config = dict(
    d_model=192,
    d_mlp=1152,
    vocab_size=32000,
    norm_eps=1e-05,
    positions='learned',
    parallel_block=False,
    init_std_o=0.00333,
    optimizer='adamw',
    lr=0.00258,
    lr_head=0.0112,
    schedule='wsd',
)
Each number is 128 + 24 x the weight over its row's rms, rounded and kept within 0 to 255. Layers, rows and columns count from 0. Numbers have three digits each. The size before them is the row's rms in percent of the matrix's.

# up: layer 8 MLP up, 1152x192, rms 0.0858, rows 290-349, columns 48-95
# down: layer 8 MLP down (transposed), 1152x192, rms 0.0653, rows 290-349, columns 48-95
up290 103:152180156176087134122131151122090116133097129127142096136130162115159144133161143165163111127169148132175129144163108137100116133125137144114177
down290 106:138174097104140128173136129131091170124127134126146106172164113158108092107131127091114144153142098148148131123084152144128110135135141126125135
up291 098:176154134125084141105093122144088122149090124120137128178076162119162170119127148125134159155102147131170135121169146115198175145155167100145168
down291 096:099091117122154083128117071106157086128132115118137140149116077159124106125116119152137132116146139141112109145167133148096142150123160145135148
up292 125:133134192138124124162121086181088153138118101125131113160132133130095105131113141161150141120165118143102150138113146110148130129142114145097099
down292 142:136147120132131133126158140090134126127101155148118113148126124140103160195130138107118141122126145154156075154065095118110129149105119123154115
up293 118:149124145121110171107066120106137176125112125076127111143126135142121184116183137136123105111141104121099132135139102106146135149144134130138127
down293 104:128127119113081132119131113141156157145097167131145120166128114134134124108151115111124123162135106117127133090125111099165139146090110096130149
up294 114:136121140174120116136064141123152155115109111117177178141135148126127171154134107132146119125156180106118100118140099114159149164125089140139196
down294 110:137135134130114132133136158121128110151102151153125140151139083088115152114192106104139127169095136128131152127125144097178136165114145129118113
up295 086:143063141119147112129103140124131126083137147116130137139123140124124079140121136171105130103151047156144100133097165124137128122140140112118111
down295 075:131120123132109145126152155138083117142099164121130105076131139136134092109100161128134148148100188138131142116175137109186171136085116131138115
up296 133:125153109126115145140117120091064142099118174115153107143112134162145135155132186147133159112107110117139168144165126132140137134133161138106118
down296 142:192170143104136131130112152128153103145101168128176121129114121122113137101146066067177113091141119104102075104082151103123132159122115119143126
up297 110:139169163119099120153125119105118147151040116131165129147146158118126192128109115126136136126143143114140108105112129064162148128116119158124136
down297 126:152162105112137167145108116125123069124139125144109107114097125118121104144143127105131149110159151151131141116089116159098120090144125106111104
up298 134:128136081149120129149120159124142135067103155135165097142098143161155139115158173145143144097146154118154108159122113133132142149095153119163122
down298 146:130167146113110133114143106109072123137141138131142140145075133115097117133166104137138159167143099130110149104098096138149149128112123150107075
up299 099:102145108150137114095088114172127116097132136124163101144098163115134141189119174127115127150149100151122145144115113096109138124113132152113141
down299 093:161100145144181156131119147089090139137142088124139134116147135132132101105160088154138121135129112105124153112159143144163094153096108118119140
up300 096:143126089118120130131112113095087080137154123144093141149125158143103140124167170116146122130146160113164104150146068133130155144098126106145096
down300 101:125157168155114161103111148138148113112107098125127078124142121138117139139108100139140139141096107145149127109157145114103122143138113144112137
up301 066:158148116142073120101129111126085147137099158129149108161119166129125153115133116127158132143139129148095156138171140080109135115110114105126126
down301 062:096111162135174136166106153159171121128076096098144128116140166121116125128172164110158136124115137142148099132098129176148119127109102116116128
up302 109:106114123176142168106126141154145114138149134153101107181089139128106132139116147108152120144146098092146178181085087122099149136167127125113141
down302 120:126142148145130080149140113181098133102127091105096099145129180114155135125108140138138121122151108120135136147112092096088120138127151118086108
up303 093:102122096131135107101138091140145149119131128117131129101151092158148172145156160150119120103118102103136161175134116105117134095133155167139166
down303 112:144099170129125137131088147116117142147098141174115087166130169079139107134098128082138122129137101181127129121095158151130115144140111084171113
up304 116:161134133166131117128169117074141114050134165142126108127085131164132160095142113178134147087178126144196091119144153091154118119133127161124132
down304 089:160128099098158127143102149160114145100127137112140153160116134106138073107077143129138074139096132099114148120147128153091116129091103124140160
up305 085:126125150139119111127137150182162128102151102157110113114093135082150104166148174152143163135135138131154137154123107163156134122128113106115134
down305 074:134151121140129153131110128143117109161183126135141139118147133154107099071096123142155149100142147162100159124112139079118121155130122136144150
up306 110:156160155111114127078102123146144159114126100164133132172064144149166168114142121145146189151145120147154156140116141141174169090147132129153121
down306 107:112147181134168115120145107134120104114146139129152084150137113096155102121115194116149147094112149127159135172137128096103082179133130165150111
up307 115:142152146135116146139123141136117110132113160159144129144140170119164164118147132140142133108159110117198129116118098132141134120109143145155121
down307 120:141114116138117131104129153126096111139142117107143141134097111132108117098104123145102120143126164189112171108155148133133142106137150150138108
up308 115:148161113115110113126101116129133140112144157145149098129114115117101091116142131189168157127117113074149180128163109118140135140095160088126146
down308 105:071093094137103186110118121147117083145093160099155144127125126128138133144111204157117122126121157160156180110112118147124129091114167152145105
up309 078:139118151149108126144143105157084118118134115126124136147118123135123168123160165145153105147129124138132140104153080107132126140119128134115152
down309 062:096199124107166088120104166099131115133137126129154150116124152117162114124128101121183126095151151153132144141149151110111135116109093101109131
up310 111:157193166116095099136130151135117182082098108150143119143117148080159163120148120148133145113170131110163107125155105103146146119136121123115164
down310 119:135098126112137159137174214151158139126123117138116111145152128101177105064132149145122131138075152116122128092093136136130096129159106113122103
up311 129:169136125120130158114090098116140158113139105160119129163080137138135169145113099082128153142184060151155135110105088139147108134150129106090114
down311 144:102123111120068133128130140139110139115136102099149079100164143107126145173172135150155143141131097121127159098133119114120144134066129132114158
up312 122:135127084127128103148130088149150140120089127136135063120093204114097140118131130116128152150090122097130133149164159097147127165139121127113143
down312 121:117131146126123127157126167135152139122111131136103140141101095148152159093135115124119120169096119113155106153140117116136146116134157149134127
up313 091:126110121120135073109140121125134194132123171085108111113125119126140093157128171137121162116118139164106136115106111132146153134133185122145134
down313 096:147129137110097128168124129100093096066189158168143182108163163139134174136111137140127093118140136079142114115154143194154138146115141131139107
up314 073:111105137165085107119143096154105147110141146128141122155100136112124160147107185132191164107126120114162140128165151066153165119164155126110161
down314 071:114124163128190145149150103128117160145119129133120142153074163139131113117126110113109109154142132156109123123119131183176135102090154121140083
up315 071:159105141142084123116138102075102138127127156137152125179120150141125111105141121133185158161108119112170120129169142094203131160141134128123131
down315 067:151116152109136122123134104128142130135117138134116112131122102115130105152128110098176125123136105120126107105112131136135137112108167096130167
up316 092:134154094113142132152139106101113145089151131098100128172094130094151103140083187139133119114157095131125097144100141122132138143164123145160203
down316 086:154135100134131119123178123123143171133133113094119109130170129171150109131115080146126166153098152102138157161117108123083118121116119118092115
up317 091:093117111139116149123102121108091163096106082082119148181125147100119157099115147112128135142156144142101104142096090107102149143132156133135119
down317 105:173123121125138133138149105109098123180139147158144116145095129110151099108092089122159147140140105100104134149114128113173096130150113143129104
up318 116:159165162161103127124160148134147114115118132131148123152124158139102159160135103133119110104138085142156137105110120157107133107114127160130123
down318 129:132109103106161117115115122110129118130156144153130148149144116166117133108133127121176112181153117143094156167090111081146094085143112136130128
up319 115:176127157138120151140105129125117193130118113159131114140117124130133162082150139148104124137129098106111116100138102154141156151073086135131135
down319 111:094139176141128097106152156100172053135163177110123152085143136138165088098124126129146133157129145154124108123086184106129141106144151175160178
up320 078:108130154131111147105130123119168165164118134102109114159093135109121116104115110105187118114099144090187114174108142122177121115129137091096136
down320 075:138118153143131121134113097152099106112157153134128122110120123128160122139111132109127139138135121141126130138135162147090155142092133156160208
up321 089:100137123174121147099132126142126105156137132078088154141121152122095170125111148156149143129085133116134127136168153114086128170157091119075132
down321 067:126115118116139111170129111164166102145141103156106113119126085175146104135159144091138149114160129126134170114092119164141137148154110136119121
up322 117:168123136109124120131139123127143150126152135162096133153096183103134088108111121107153162126137124121151069110130134146125141143140110115160117
down322 108:165110101144140136112122147132125113111124157161096104176139098088106097129125110133108091106123149117125134133134146150130152153146127111180158
up323 118:132137113114127120134157128128141131085145127130145135107113131135087058131164108148161159133116135132140167138123146138187120110103120126093169
down323 090:123133087124095106118130108120101199156093145155164094140148168114153137150099142140109089144129098150148132165120104182099142161107132122093132
up324 117:146126129101118096134123111156089144113160136127097091138132141160188092144095135143144134147140130114128131117139132108165125156118112168140081
down324 125:169121105170129125138138126135183139138115119126121162098117087116116143122134147107103126080105118151113169130120142110118105112113128107110134
up325 091:137134132140106102116102114158103132120160132190117101112113134111138156134151132145112141136171114134129157154140116123148188154151155100091125
down325 081:133131141173084145154123172101108072125136123129140122129143133133112081109129055092164126137140149155127119147168137112130070152104113136132129
up326 124:112164140151138092141131133128100134124096162122123098115131138149116134154115151118131165117121163132141142136136088137161115085102106124128156
down326 118:115112128105136159159107114175093141136150136183111178147117135150134157091132117110104123138120152099096114116098167095123103148142140141096113
up327 061:149116100134141080116141066185163133102154117115157122141115133120107113112104112145156128118190098131162133120151178106101131138163141143117091
down327 056:168112139135130158126126173116126184189096134143125124089129117121108110132135161105126095129105152128097152120132093112140130139100110139161172
up328 066:114151100100108126135104156130101140162122107139102130200121151115101140156144188138084138131117133147107102127135109153140115090085110129072141
down328 055:153099119132126101143128120107154086060171154074148120100135151106138110130090108119173130121129151157138132127115129128141168103140110103124131
up329 078:124089105075122094111108114128122151132122124115090138171083127075108090134145146173109113181169112110103126108167101106113120101103172143133188
down329 062:109169129150118119087111140103096158134119153148159110124168129117120149120139063091153131109068119125117170114144119121086086113128116116132137
up330 113:153144108147132125129073138128095152120097121099182092127137125108133167131170075123119138091147086130168152138138108107171147134119099120142132
down330 101:124104126136142133126119135126163115189073143140168103102148093094114106117186145113125111138122100095140124120105139148167100134071148115134121
up331 114:142158074126136116131118086138120122142135118118107121145109133078173175115127117128169122125154123108139162153144146132150150171163119118143165
down331 123:148111147135094111145156142086129139128137100179123143116141124090115125171169116131134086100102144127113130116164097120134144081093143145165157
up332 092:132095086113135110124129150132137098077164134137120137144114120153121146162121160168141178111124136161109118168173153103153143126124130140160176
down332 070:159140150160093121158075137108140131148113114116151072184131134116082140111137154113119134159120152124174171139108130148127156139126129133139121
up333 101:147121131145123133111147141147094130125105140073124128159132116133105075072096148113189117140150102138140130125138120147102164189146179090156108
down333 092:098100135116147132153107135140144089129165133101123147097124107110156156099135080106163127124110140148103092112124132168106125080119133142158137
up334 083:133152109140089140099138171135096133123136098119164149119116114135116083092127176135177125140109154169125148092149135104158146126158127143116151
down334 080:118163136090154118124163138110159117103166102124141155097165154113151143187099100111105103117168100112123107129053114143153097118120119159080118
up335 093:148162174110113145132101146153113119115147101161128119141087137125125141145115163145134126103134147086121116163130143102144121147163147101093122
down335 073:117136091133122137114145134163141111143142120107173090108161105173139158105119110159115136085111168160146128111166105122103155158133090126117119
up336 111:120096131121116127118143111136105139128105096096144088162145156108122100110102180155133119156127113161119128154170113141123154164169179108113160
down336 115:098169149105116144153128164110144146109134137160095126156115093139126176148119082084150141118093128119138141128142126115097105133104102132115079
up337 090:102159159112134124136136133154123078171138125117116130084122124108125143108157133092116149111138104147115120141155125144123124123112106139087108
down337 084:105123086154115117143096141153100164154135091122124101140144123126134111149114158156178150144126137094178145156122103088124102141151092116122142
up338 100:147138195113125152120139107115120138142154146077114128128121141158124119150169103122166166124112163172130123128170147113122161152137097121121121
down338 076:120151086142130152123118137087145127129107106128155114159135118131155129134119148127115116115153091116149099099092128130141096142140147145109148
up339 099:121171123127091149118104141163118114103131135160106070149115147117133156151170103127150100160149147124175119111083141141145127103119140119138123
down339 099:157122092169162166133114130112146084122116096100162143080120128119172131109104143142104133073100166118147116126128126117104094123145132096151124
up340 091:106119120137132131128127137135115099118101132143143106113100141112151155143198127144112131112146119120147107143116147156172124150133155122121119
down340 070:113133146137170128133106126120115125109111130135137113147099126117124141127142116127113130127144112126129129141101120164113126110108119147127147
up341 080:101102106075134177147109126115107131101109134121136139141119158125153115102145138120133106099158078169080097116093144152065115114134095148129107
down341 074:152132100142095141115137103126083136136115176092136123157164109140121114126114150162123141125093151068144111165169103101132145136133146155138156
up342 085:171144126175123130134140156054144092116123130088100106121111150138131105141131079100126136134123111131110157129108148138180131147114136143176107
down342 070:127108183136144121132122141171139139109108090145136122103154122167153111100134168110087137144162076093142185135121086109113113138116124128170119
up343 090:126167145143122159148106181165085102113141140117120119148130132113113101121138149138139141108126120126175089146124091134130140158158105163148100
down343 067:146064138131169122140112148168148157129145124153121144142109095159141127087141111163136163160171125155140110117122111135106129088153157146069141
up344 103:154118158112121142120116149100151129114091163102137105139143139136124108116108108082118126130128105141107144105129119110134119158140110120112110
down344 091:113149105110150150129142128120099165144147108120121126131120120073148137161103159154127150125140088173177154134095140114156116144103112101108117
up345 080:098110129078144128109149130153156107109124114128108130122088110086111150115120146126139144142133133123182091130091129128146112132136140157210185
down345 056:145145135147102103083106072095125146132133106116118086143171138127149140113179092110119167115116144122089169140165095118079113073104106132117162
up346 090:161110112148085147116100151119114139120076116109158042142152144105076139133162123124146114143143133100107139111145080101140120152128088129126139
down346 095:112127089098177112159144096155141104128136140099129127135130083149138098100131110174156131132123108149143146113159132113151112147152126127135155
up347 105:152155146115114136082139095122125135096116083107118097134137140105158175123092131110103127158100115130120145109136130112117155124166113131096148
down347 109:121150082118129160125159123094124143139109202119175129095108123133144148153145106137117141133150101132058164134113124094175127136128122170143169
up348 101:137141158123123130070128134131135130129114138162114145119089126097153137110160149122115160111121104123131122126131114109098133128097138158112140
down348 096:092172133154082111139126135155111149146158180119163145115135099163118134120111102128185131142130171086148182115091125091170142116107132114154113
up349 075:119110096146127083121119126137063106081079185143128131138144177150141142119138168141149142148168113110175126150158154065130123134117138142137143
down349 059:126114140128137110077150109096151174114148101125133140111111084150139109136081115069114119111137133139128131124117107161127165137127156136145118